{
  "num_hidden_layers": 16,
  "hidden_size": 320,
  "num_attention_heads": 10,
  "num_key_value_heads": 10,
  "head_dim": 32,
  "intermediate_size": 1280,
  "vocab_size": 2116,
  "hidden_act": "tanh_gelu",
  "norm": "layernorm",
  "norm_place": "pre",
  "norm_eps": 1e-05,
  "positions": "learned",
  "qk_norm": false,
  "attn_scale": 0.177,
  "bias": "qkv",
  "tie_word_embeddings": true,
  "parallel_block": false,
  "init": "normal",
  "init_std_qkv": 0.0149,
  "init_std_o": 0.00263,
  "init_std_up": 0.0149,
  "init_std_down": 0.00263,
  "optimizer": "adamw",
  "learning_rate": 0.00157,
  "lr_mult_qkv": 0.4,
  "beta1": 0.95,
  "beta2": 0.99,
  "lr_head": 0.00612,
  "max_grad_norm": 2.0,
  "warmup_steps": 339,
  "schedule": "wsd",
  "decay_fraction": 0.803,
  "decay_shape": "cos",
  "final_lr_fraction": 0.05,
  "batch_tokens": 65536,
  "max_seq_len": 256,
  "doc_mask": false,
  "train_tokens": 542400000,
  "max_steps": 8277,
  "dataset": "wikipedia_en"
}
Each number is 128 + 24 x the weight over its row's rms, rounded and kept within 0 to 255. Layers, rows and columns count from 0. Numbers have three digits each. The size before them is the row's rms in percent of the matrix's.

# down: layer 8 MLP down (transposed), 1280x320, rms 0.0639, rows 336-352, columns 160-239
# up: layer 8 MLP up, 1280x320, rms 0.074, rows 337-352, columns 160-239
down336 101:147139108096108140152121131158157143137135134152131095148124119123115112151110113113180156138132172088133102135131094164127123111092118159109142144145062157122151115106110152146110111139149137161122092086143113133119134109129105130149149105
up337 104:132129127180136092126158124127155097135092157142145117103136132121087148119139103093165149148126095179125123105132152126126137137086152110117121194104161122118150138141110130123124152092121098176152131153148110124121128142093087116125122134
down337 108:122161070128189117115122091127167153135151197133121109148111147117120151124096113102139131132155151150112160096121087152114130087096123139094124131120176105124200157102121130141162160157127114097127137111126128110124090143114112144109156112
up338 101:147091131118166135124133130128132101130144148089198155143169116155143156124131116125139093122179109142142142152105101126119144122127145129157139120128115125168135124134117113093125137159113155135123164128153153097118106110133113146160137167
down338 097:068124109165122145146163117137121134081155126101108107123127138149137119089159123127114142186152142135149119173158129145138127152163142174103140163160129163142136127112125116097131189101145102142101149160135088127169093135130114115123148084
up339 092:153121097116126106189122127112143092128105120140119129118091136178139149145134158108113120181130150144115148144097094124126134090148103118162098118144124129173137110126140127121142128144123079083067138095138149103115156104150136115101194132
down339 085:156126135140118150118136094153128117158111100142127128139144139113087102127135087115118148143129094116181151101133137149118151132093118142118149148115114132135104116157093125125129152118135151147127120094140117112123135141138112105153116121
up340 099:153151081131106138147157148117130069116105117102166166148099145154127128146114067118107116136187151103139110090130106144165181138143170121111148105094114115103107106080112153151088176102149142159131100114147102102142119156089149090119148127
down340 084:105107156109099129139121123128083104146142172102165069104136167089142108108142135152124129123117150154123142127094113143129148116118086141126112152108104158155131126137147144103131126168133107148101090119149093104120132131130057154145138146
up341 100:146139158137136103099162158157131089103080110118107112090129133145174121128152146122151144110111160184137150131099216150146116137111145114090101166114098104118097144180154098132145112125135115144158102174127099104143138156124148133139162140
down341 105:102111130128120125109184137165142156106107125121117119163133122154110130100096107169109121111182141106113109150162123101153118099096131135131149128163123110106136145134038129168111137116175143144129167173163206097100113130114152102096087148
up342 107:146127106163141130163159130137113139130111104117141146143181191143153122132148147139135111172173117110107123158151090130167157100158135125141154131157126123097118108145116141170107143108134101145125110111128130139156109160145117139113128109
down342 109:090118099167157096131093154141147095094131114108085136172109156136115115139122109153112154155135158082096172125127106112130106085105142099118136110133105101120186110155137154094087132123095082111113125096161108127132140114090097127119129106
up343 116:169110121087129109104078126142118130058119075160152152151162142148094116100133128148131104126115099160128130099165119177154125145120159134117136134075166130132096098111110070148127129185107139100116163143139119138129168128141121120152109127
down343 112:104095072113109131128104070149120151143138182100150115128134131122129057149127121130134119132150151076140058104110130132142185131148102124104165136114112131111115159152127150138128153160113108123124125103119091146160086117178127093113115178
up344 105:156182103125135151086139153149093145159083132130163118144109128136126124132129102141137126156150112129140128142098160137107136107119211103139108131153100173084134149122101165158130140127114128102106098114144122139137114132120121096126145152
down344 109:128134057157147150138148125118152115156140150136114096117118109109096132119123141139082096132097154138151150111050113144102142151114103117097121151140120146153072105161137151094121094125101106141131108119104130125123129151157104122071136125
up345 095:150146123133151155169110111147108139141113137132123099118161127102147148118075143121126116128138127117161155148111131167156121115092141135154139131111094100108147156157106132135131157122104110122098151092109131110060131150118136111122178154
down345 094:099152157135121112141170104111169088179167177120145138126159114144122154111171091105137124144115109116135105132122114150137139174131124080083089162146144158131109128130115119147143125089106127171119084082119134125142128142082128135136120148
up346 104:129112124162147104120150129144125139160154174119116134137119130141154107124071142121155102062122146155108101115111120149136144119135128114131157078192157133104148106143126159187127130163123088165117149095142117145068137117181147143111102147
down346 090:172104121126149104126125147110105092123149135090139134115135154115137086119128135131133147130110152099118118118123122097124133131099164149146121131110116159181139145130125145120099161116128156137113157085096185080127171132144132147126117154
up347 100:153171121126146118146148176125105140156142129156120163090161118152107120132096121136124138074123092195138144052123126154147110119143113163116170135121154131123067135093114084135116165139172102075117108085147126136154132106098107131132123110
down347 099:123089096116138118128101158154151122082124141125141108127131158150091120133146115134154124150163126114123131110151113166103061109112123131127131165099090139115168112122136082121153106145149142116112165115139118112124150162140124149153069146
up348 103:148141149138202141140134120125158122132138161120138129134133123128144109094112111071125093116147134102124134092138128124132127137153124102122133111111114151102143116148081172149081144075113140146125150101120140125111193146138092093118114143
down348 102:175117101127131125130124100163151118146134136132138152081149055092105159158126115118126098104112149142130095181122107128096131154112100126137156118149139071148192095114121116153114121129130117150084157144119165131107111146141127122109132135
up349 097:148168102121130113139158105132127148115121141162109107082106137131121076127088143138109127149128136132072152135164137141145111107151127164124137146102139131180130110132116094181154144100122155075138153150094143094094159104128112143105127126
down349 099:133143147133142146100140102134109101146108154145109109121121124152136120174081099139135114153120111129128187161192098143097105135133132105132118153143155095166141147153138116177133119131100119069125143120113120123114140157113097147116089133
up350 100:147184159099146138108133149113142091150149162164108106107126136123110126150143124108124139155142148124111132105151132110129112090188133144119127135114098160094133157179135173081151104148121121120159096094172094111133130175120112111102145105
down350 093:113092154132099109128130143125116115125113142116173108124109073121127145121131101119084107106116125145091136146117095149102149118144189101131153129166144106112150113112127096154140089127094098136116119128091123136129166152134104144131088165
up351 105:147174161139144124133120119147155152129117131119122070125199137153139096115114153112146135133107130120159167183125137140172107130126133122141089132185080132111163128181104163141105110094120092136126076132166121142103105146136085176134134105
down351 111:132138072151166116089104156116150124188155124153140143141112145140145129119133131137152091154127098114188135108119136086118131109155096148164139143147125116112107151121109132107135125119121126124120139112130127129145143156110126111158103142
up352 107:153122141138147148136161111179150148133089115104116130137141119139102125073125122095130113165118145142169108134086158121136139070109109107120165139146077120115133171181116120132120140087110125194121095112103106113153147161104060122151140120
down352 115:115098140152109093129190128095124113126099144116161140159136134154116134111143155112120120140148148106153089155114144127114142133157111111154124106133108103153107113105123086178159093131126169121144145162121114137096138101137144117141139109